python train.py --n_layer=9 --d_model=64 --n_head=1 --n_kv_head=1 --head_dim=64 --d_mlp=256 --vocab_size=2048 --activation="tanh_gelu" --norm="layernorm" --norm_place="pre" --norm_eps=1e-05 --positions="learned" --qk_norm=false --attn_scale=0.125 --bias="all" --tie_embeddings=true --parallel_block=false --init="normal" --init_std_qkv=0.0625 --init_std_o=0.0147 --init_std_up=0.0625 --init_std_down=0.0147 --optimizer="muon_variant" --lr=0.0135 --lr_mult_o=1.5 --beta1=0.93 --lr_head=0.0129 --grad_clip=0.5 --warmup_steps=200 --schedule="wsd" --decay_fraction=0.755 --decay_shape="linear" --final_lr_fraction=0.0 --batch_tokens=32768 --seq_len=256 --doc_mask=true --train_tokens=101600000 --steps=3101 --dataset="wikipedia_en"
Each number is 128 + 32 x the weight over its row's rms, rounded and kept within 0 to 255. Layers, rows and columns count from 0. Numbers have three digits each. The size before them is the row's rms in percent of the matrix's.

# layer 4 MLP down, 64x256, rms 0.129, rows 0-63, columns 0-127
094:131105097147170087080076122143107120131128157140094129149126125108093193119217143179146090067164102123106096144154174186150153118111156131106099137105136097112158159018152106149132094193125157144053097190153141116178170115115065115133150146163128088132155120143099149126158103145155080156106086129096087103153118128079108154150193080125118112122083142143157117113181141087095148137187
095:145111150119106168145189102124109149155178111125147116104160098127073104165067068107166102087123119124130209162130163084096148117153132138137136100141152164142167155127137121136063162178176172098100176160104184160176113136093072099087206102173115173099121144132136163091182177198112164094109180119082112087123100134181120152052133130183063140136112091115131144140153130135128172117189
116:049130137110103191160117050095122143080130102122118105098033167144150153140131149153151136176121103150135146085102122075120098122095133150142077196123137176151101142144082125111161082078145092160123160103066155112159073090131161128126156100074103135083123135105116131128151110151066096120172126236151121144149146233148095119087109165140124127089200110103156168125112111130094115084170
093:190080134128092170180166116093173127096143061156132081117128135163125119132153130104095124133146175110147116155105136140111149128138171141134119095065067112147139106134149131167113155087096107143126158130151095138116066120140176114139126111165121134122099078134126164195187162146117133149134095152125145154180149120075106238113110150098101126115104161133168122150122074117145092108154
096:119153125147119152090110127123089084090098104132115180108039173135113160070133188137157153112087189177072126152160117074142107129158174129120143147105109088106139158075181074105137139110215168133110096103103121140099148135204153157101086146067124124129086162080158170143125131134098126153117166143154131125089123087116087120103098118173116093107187161150120160107091108110104118157153
093:074097137130082132115107152115112058171138118108144097168145125149142111173140133145110192123125206107180085142098138174108142152107113076171123122174142146085086097155176081148138122115106112103138106143169177149104091088113053188167056133160112176130186080094134134165139121131061131176183159145109153123145093163083129139138144084057187129086129111111119116112113148167136123120128
097:128193159109126121169110138099106083168106103183088150101084159140146108112190129072184147111099111104168091152096159135148158127137117138137165148134149097117079134170184099140115094151121127174119169091099091110130107131137114182188133115141149135111128180139087089110176093136157105157121143139163121133194143124083108127141171130139112158106164065105081175092153126135113131136135
104:125129170198070100102146106144124117071144094192141121121126073132129136135111075097108121162137116127156159169066115145157098149107072097121150108156141119111177098099134148103188071163077139103145110089136153120150154135169087154099147066035143141106124154104172161123173133130088148119176099128041135156153124182161154067129083129110117122142134158096085196095131181156144126137131
092:068185147065084107118146165103135101176116097088205157139107085172181118117106155137165097131085059137091097112055108202096068124170030141153115153165181158060116141081086129124163070122102169139128122147175138040131112103134176089134103077120116150138173173151164095121131141134166188101106122168090129123110146114090110117151152153137115140116140146094114098146142148086097110180140
098:108155166110126161141036087174130205132122123078033087132094132190152159088148148167100175086189137129142070114136148153120079156141146107133094113148156061156151134129096093156136085094144129121143123120161129111148126163167111174149113165151121134153150110057132137143078130091138103162034107145181105080159099130158107126154054153100164128132118136112156157098162132078130179148151
097:107130118126198156096139172087165143127144171199090122129145104100111100158062154141087146170130179084132126127206118142196154140156100109105211084125133109113084125098159227158055154124150121163145105158134090098121182140127128103176120158160125101103120136128130089139158162112092132124142132123131137164066177135053107140155151137109106198167138121090077113118127139051130136136153
109:126152147129130064143176190081140113120147149089131076125155113133142083059067178129164135144154103107122127091133153106172126104161122093065105152119166131117157092101076156161037105096119121107078206063104124162192143139145100137093157080109114115096099110192172136115159078178132076127163123098160130106099157156146092167148079136138107251159143107114164161106089112094146136109111
096:182119168099124152165166185144146120151098138072163135148173136176124101113157178099132122153093121156106128094145090158124118156151069121097152082151135129163143154095090105142191088108097087143108186122125144204099182129084141082186151198133130138125144145146098165149161160125149117108138094097136137129143149148162139169157153121111098072175116110135099102133123190080129110070097
097:110131102134098146127091112061100103152123182140175155163118135130144146090112175161108095051113179142102095112090153135095162143139134113083145145150167160110164156106110133179228166115158104150061080134135217132059155089160042159119150152082105136099129127097156133079098072096117079121143165180105120143158091146180152110144054140150197126136139072114113182115131123173135116125141
094:188150165068102111112169130148113095135099112171096084163173175085159102101143140060120118162115090174123161149110104132126104149076079111143156167145103117181146122162144184102136059148179132112214100167165141153121061134115158077091146071122111091124120162134096083152183112103166166111114182109116171131189079106155133135135082108121190151154132106132143151092156102112113165090138
091:188078137080112121117100142179104127100176165131135186138119105146129128088104076158095140144125173110118098144115126094143142095093132137158101112156134170141099127143098110093131084088066106096087134158091122103109073126111146071080106116118132135155207145115134134143119150154103147093051163105147142122100107070147141112113127107139132116087121126106126101136154127197142112107104
101:065088105066100098191106138079092117132136154124129163128132147196130111171114126108174117127175147102114161132119117121166119188084079154161100109125127092085145143151151164079130143141096117133147107162211109113094173160103119134090106123093133183116128164125137068215102144132090068094149123125136126172095108184101156153114106104108101129075077129100106098129107128154142091137101
106:141158145137127149079135124165095173088070140183149152122119134128166142118166132109136179124092132127113121128096129134095191072136147125104146081138171127156104139097135100158123145116130187116144175139136083120145124163132113090131088109142140146114100099149058142058050162087161161143141116149049101167148155152151057155107159219230130111163042101126152116143121118128127175122154
110:206116123118103166104142192179125166120152160111115135168164148076100114152183116104067106105096134123159154120133123117090128121152102118119110096131114112098177097113125191126120121157115119038085118156109139108099117153116137155122080138168120096087139064140183112104061162151153160126162128080147131218118134120135119147116201162049135037106048115097086042102134140132123132146148
108:165171075143152142165146139148127143112083098206175108120168111125068157177129144082142145125118082086156148139122096199128112096138139139133128137122108160125105150146212122073113132141134136130061177141144124176140132138118111101103145160153143142113083110173110099185165088116139145093129127123166141104093166157066142182162200124131119139155094131133078145082136139120130143117151
112:059143137234113064173179088165143106119134074120183146090147156077075153169138144117156118092105123141093098149097117065111107177110108180147135182173196111139064080142050154130107159124135138143139112187172167104134071187168156095149141137130140144134125100106114122110168133116092113126114155127121093123174132137131097106158118166082136135125104118138132131098145132152117169112158
095:127104125118160116104096118142134154112148079062137099146163106122170133085151104091094067132115113151145145104160066191144216228122138111129141118181108186121112187117112120159195116115152115138150100126103166084119075081170171126083165119082129063184096154138151160110109130135145124135116222104103161179128083126175156112157095140092140108159126126122109210113140104074137085141130
090:125069073080170193142134105087191138169110168105160187155204158125129088125083108093159172146164132164141122080094161141120177133137120140199164119071149099160139029150176175129107118121192123079101106167193152164119125138157142142101196158173096147161120139151154171154080123183111171079142166094099175111049100079104135071128118117126138151167132102113123100075140109123118128164138
108:086162123107121136081120146165152114064115132242128148140127113118121162100163108159114181085103118183111125106132128156159146083180163181092132108043169111149157122108132109110062136126128129099085108152103137144107171101135211136142112093169109125093101060152161112124108126173181080149096102073163118125066173167108117141118160133159078123068155176163141122080107176142129178101180
106:144139169147145107099152138175128135131105138153128160117086134153122127143139127123137093082134152133139155112195172100150108147128123099162155151155128105106142107131086128091172144155086114193145062113141091207078114112077113163133155141157159148127111141131094101105104145093134121119128149096138207107102051088125105107113139150092075153111147139101112080212086143120111085124094
095:143159108132129171163165145127099114139164157133159147127130110119120089179142089139107143128123122127156169129160127137083075136148135103123112149135150137116059174131108099130141162102157150124160122150124145151117164145122128126146090153103134154115080063086169083108090135100147133079106117093166087089127138114135133098213099164119143121153082081160099171209105134150153171089106
093:151084113125190134152224163170096153174092106110123141115158099197149075139144176103101046148110154126085154108138070151065131142159098063139171143081135108153142147177144153117141131089115061114143051109149110087121156118157136160152132151122089112155157115149116148133125119099153114137121130117104170125134155093197142136183075127136100112075135129134133062101112133143129166146160
109:124128115149122142158144171154123144163170126158165139126160109103119119186101079094088089117040105133149131117083144131120058073122178061175128107129123141116108136138138146127170179107068150130136203152141118146175172143073137078099068107184137134091115139159127151103061139103130149099128102144160072098149193098090118171186200111149127080139089105167129080174102058162121114118104
100:118122108138125087168152133128170133120131130120160189040187075107101098112125074097125146079156127135132131082113191100088125143094159150107141166125107101166182093154097132135138102140072115098141150111113053129140192143113133114148176133098119174096189117126198177151111107149177067103140070165136136131173128159116166142152087150129125134094099128119106126170135136145140112146137
107:127175047103110175149106123131192147121112100179112132108065150114189225204180128154117123091130151168147196148117153089120157075098148155110147122024149168120114086124144132124104132198123182197140132162066111106165136108094102133108142174102137138078132115157099122108134140142142111129165114183138189091063148126150079112119122141139085171086096073123121079172148102139122137148129
097:112142125128127133100150126155128096203155101146119138131128153131143173132212097147125173133111132176156130118159122142117144099112114138060108124106061098145123143106130079164090134078110109133114104154058184122149137109163085114136150120043169074092140069125148139082165190140194106156177171109089122102094115162189064141151118115146122120116153151182182188168186078113125075119149
113:172068104154127070093119154130099160138096116128077139122150121062072129162053203143114129062161155025102145129161100092125106090157133141124111112137116107018170116130103122107105122167143079138111163105138125193101121147092102166139125104119124094196175172128106131134115119092158109153131099099191125145111147032120157140126142097105162116105086176147162100139092156123124128115158
097:130122130082140126107162115141135111137167093141161116137138116131110134171122067183100115139028138120124113149057149111154142080128178110092126145204134074138095119135121105118184152150162107084196104154153165088139131127067144141139109134122086105124133123077167116121127124150088113121155162131167137134158057166176216114144175109087094056094167153109049144139089150153121139095115
105:091086152145082158169142095108066139185115124105150136124185105108102078113091102139109084094101102101166107111107135150117154100131121143170079108145178133088088117124068078115129094076126170097124108095134124136108127148098132115160132122106194061201154108148117115187141141136087144118152086138116095116136117101117175146162161161121143107170108161142080107087102156155124138213096
096:108174145103188061109163131150168085148136140090127103170182131156099141147020093166093129136123104108130134101172185094147177143126108116071141110120158226192159118107145178122125186110123135181113156159141152102113133156127082130140123151131154140118126125105098123092134130099124160141124147076129153090095079112156198116115119085117114159141120178115146086161139166142112141134102
104:088030139099115092123086083116056109079159180132156147158063149178134133119047171103155118148183141149164097153163126112165121129099144123106135121201086127140146066142081071129120160132105141133079108151140133072134106110136105150096210062075123126159073141142111127074052125143125128082146162116134138104099111148147125095140028136102167196129177138180128150129157128074135157143102
091:163117142129117126096121163131144149092125177160141098125071111150172152140113066149170105144180131167072157089183119149150169044072098184139125121088078152161125106159148117097154062150101081126167112133131123152182081156074140113136156100139128086108100147135116153152106120098189096127183060187183142148078118129070145091088178110124083133098156119136133113138157098172140100145161
103:110135100128133073118126151132158116163130117093162104133095158133141157158235115157108152124127068142112075182120124099152141157114086143156154217113108107128128128157174120143154135161146100199124137154135109139125076087169070144136145142033197118135118140105087110079150072149162130104188131110172125099143095099110102127043035140114145142160152134153162185110098134106142195139134
095:121164178111110128089115158101095111177126088142065186121080196127143117066141163117086119104114121095115068129115114102083083137136130152255135120100140122141149126166131107153132197154133105169139121133118098119105100143077156087111114075112081150085178209119077116169117131106150115146126170195153153146123140120179129146051124143128164149141093100100105173080184095089147066122118
098:096098151130128139136122085157131142086184092133139089089058140177191193120157142141119088151171167123120143170176111071158120060148171126077111119208099116102128139211081123109123120169079138151111107096130129084120128111120157145091145112133167162092109120172188111144118073149141138119125088134153154110169143108080038130017083169149103197162123182157147122162077089147118149137153
093:094071111141079169148158174079121201107127152170122169118160240133162112169119158129153157138158110159105128138188174086122074149149108175140115121083100125112114105127137154102075188128081095129137166142166101216153099133131158147141082185130072134143143078158115154069133154076104147141072108155105080101114146131127137188132137131141128122123110144143126064119170115173141148132094
096:169185174161152146100084124172126135135101125133132141124131151112122113127190163170177117126061110140072129137162113134144156100142104099088134104107102136114131195155157087123137181092144109091134180124158152088097147097147137128139102132143182105147103143139083141103156145089094150155099085168014092106176195145143109119185139120153115082110150110071153095118180116056133100141107
102:089162113170161130119068160106176119108185176108153095142092031108094167112170088156104120121162112133075092180123131161118117122146123140169133139124079133104151213150172137165116205122157128116124118132081170127111129098160120167166101164142113109151142114142083110109119162133116129201130124172070113137119183074125136137104175101119131094178144106155126126159095128129122108126130
099:213135141151118120130122148113146136129087161097102087128090086127146151087126130149137149107173080121130081205161093101108152104136148114059134113062116092153175140047146070153125117065108173140110114077134058141086158078151164144149111167131135113095105120123108154129106131145098133102123094098100104138125126102119127152101144149103123134093128164087189104084138162109126121152120
096:117083110151128113133078139103105142086101153123128122133151071123100137116114158124103089128134150100130114083082128192119129172169170173131108136163109134137115133121096167090092117199075100125194119116122088101111163079078123067111108148163109130124142110165113132089192097175160156114070125092116159091137090110152122091134165098106099131122089168119123132112141112201117106152125
101:107075150125151167107130151152127093149170101078141122159163126105109170155109112153128146192188100088111078180165126130137099097104127129199108133122114080148134166132141151153134135097146125080163108125123137142105168081145139164123150117135138094131148113173105145149123173140107166201112130034094163169084095068158190160171139088195106093103148129175163109121178132106140196178079
100:165090119111122106122110058110119128176138177092042126115137140183145100101098138115176124137164127163124128146078124020148158109146074132168130125146126157106065087140140114131077134171145119059165065059127097146144153183123114110187057090139102159167149111100172115175118148189107132187108077112106092113117115142090163112095158203131171116112137149156143101102138180131141179137037
096:068078138143106154132078111079073115100102104148110141106132091112138082132073171171162148125164088143101096123075090142132091122112127172107167139139093158058171188123098105130123116133168138136174143120187116124121152168179095170107145115184093109149149159074120117101157070123125150123114152163073165091138126135103098102144161107147117167137200163184148130096094135149114121123098
104:127044182154120115140085092136137147135086127073157174150137146148126137137090145115178120165165126114108131084104111127137153150112122188099111142110125140117129152107136135121081112200179132159172088067149139134141112107132176128119220102174136137104197164128115143147103110094078122142114143088100147100087081165153135096119158081193168102140167116202093083132091096159122065110099
096:139162132172133097097086121074139138138157091126158133156144167182106121101110159095069114099176167154140128113100170140134136197098116133105091236183112088136153101140155180148113186099120155116116107114119113125129121127193147151188083103146167147065073107102120117117131123125083092079119139172200101130158106162187107179167033117160175153130136118138130234170117134142134152095091
099:155149146107128114112146132113136082051120144133119070139105165126135078124074181095150137144170112146159147104159149128115153161107123102110129173142140164150087091121078154086166101099151102133148106183113134171198078091128149146084123107057134126174097152162122147171141071110060090146136102182116081131188133138133066098158073146087123144171137159129077146143102096121156096138159
094:144181126146186100089172148109143103128089136132107124120103128097153111105149196124122107174126139115122166066131074110150116163158118122154077152157118185162156196144119152150122102143111200154063126166133169138084141200223210115151114162139045136168130164121159148130154152094125103116176096134094129093116180172143156124176148087173152168141174126163228106133125143126123099120132
107:082151122137132203135097161144164149105121133167121065078093107116101148192136100149120049137111139093156145102077214097097134186116111137162114116154097120124173148105099112108189129134164116131195113162126089144142136077138106130120115104136070152133135116144164131145048133090131146156136132151089115160153137145102102091065133129133101091090149112112150144162147087104133134104169
097:173136119109141124123118119155134121118180137055070111156155120112151057116097046102147099166130092143160164117182150176110107134042109115185108087129120137146122081142145112157133088091099126108128163103064163101122148128126119170152094158198065153115149104109118168146167132105103166105115135112156144113107134131148189071111185061162118101150124157147121124153109161085124100085069
109:131084125156144139080116108180133092094136104141115168105131114067071197139150101157074138124087160162104139169106144107142096098122155086033120126123126077056118180107161111131177152097159109109139150070140111113106149151121130158124029209077168088128107107098110116078146153126154164128110215145139125152134122064119132124154211103056160064121085176115123142155119153153112132104123
114:210115118079085132118145116122166122097058091119104134098062181067136179069127145104160162136129184103116122111169103163184122138120129155129093124158110184110076125145163138123082152138132134183157139130169068131123085122150123095152179103154162197147113136109140083128140133132131110142179106165123093152092123098119084136133091142154087140121110097138125145086140089129143176162085
104:087120137126146104126126145090103145176141107103126108130227102124127128089128070149128138135067114074162098179125133170132134094148142094117132159206085141152069109116116136104150111093147184092190133090116172117133119110085145132150104142163124134165160099104097058114135084157109167121181143121133165170191111106112204095074134113102182109145119129070082124120114120168128113066151
101:145171129128126075162159074106155150106149107097095091126156101130127088112093065125111185155133105115089161085174099160117105185138115099142173113048116137176142119150149158121135094085074126194073125145103179132139117112185092115107175119083149147102087158129156145181097118143135128119092181068135162081124141131168199084147074110098102123143154093128101167153163194073139049143088
103:105128117187186127133174103113082145124114152082139118131085122094146116077081066123099122156125113121153132146122101118157187155083183120130137114189134106117076125137130169110137118131102126120157145080167104075064114146159117096096153132090172091092108170118165096154108144094165086130058106086146061167178092107185110138178113179109176109115126161132120123145105131147127102090128
098:187104102110120162132055121095166140127127182065048064110138138094129127147139135124134148144114151103168132094128130131146139113110187134149114072070139120109125130155128152141074112157144159100091147126083103142185155149128138116082148195200146153181124119175129121158156127126174089148090109070163068137112195172103140143089138108168120137164162107154139085144136065112133068154132
098:113171065107141072123133116114138113164153145119183126145164126145035112152196127120078121128079120182103170125100096162084150153126162081136163088100177134131096127093121122111158130133182138090164129115073124112156135146062128037166117129124138061163114083113153115139121192143108161090143098105154133199109119116109140130098204102126148024111137104105071152148151140149128134191135
102:148162121158186148163154104148112120155168179165129160121157087126170149135147127097147163194111095056126068133157107137106130112110132176121126105126143127202154141124111108139074161117092131109091164138083106135172159146070115119127149124209162102172150148096098110165159138114176177142111109124156124138143165118108193147112169148104108188187117092084186101110115143128134176131060
088:160144085093198090093122060135168132120080121140106098150086179181159122127161151205199110121144172177154183135123117170084118139204114115069086118005125138176098086131123072172114155176120136137064092094107118113157136158093102127095114152093160165203115135142099147095159104152115143128087104153130133098137149151084077098105082100145158203137138126140197161166118167135100096121098
090:111154121112084133199123158164119142120094129131138144165088103137165092104106134108200141097119134141140140122138102096091061107152159125128156122114170139159177084143150135128145035132170094131125140113106156129082111141111139175105125119139091130095131168103129176089112069098125152096134114105136179143137114145086144098085069124167166149131152129086117144099064101138125109118199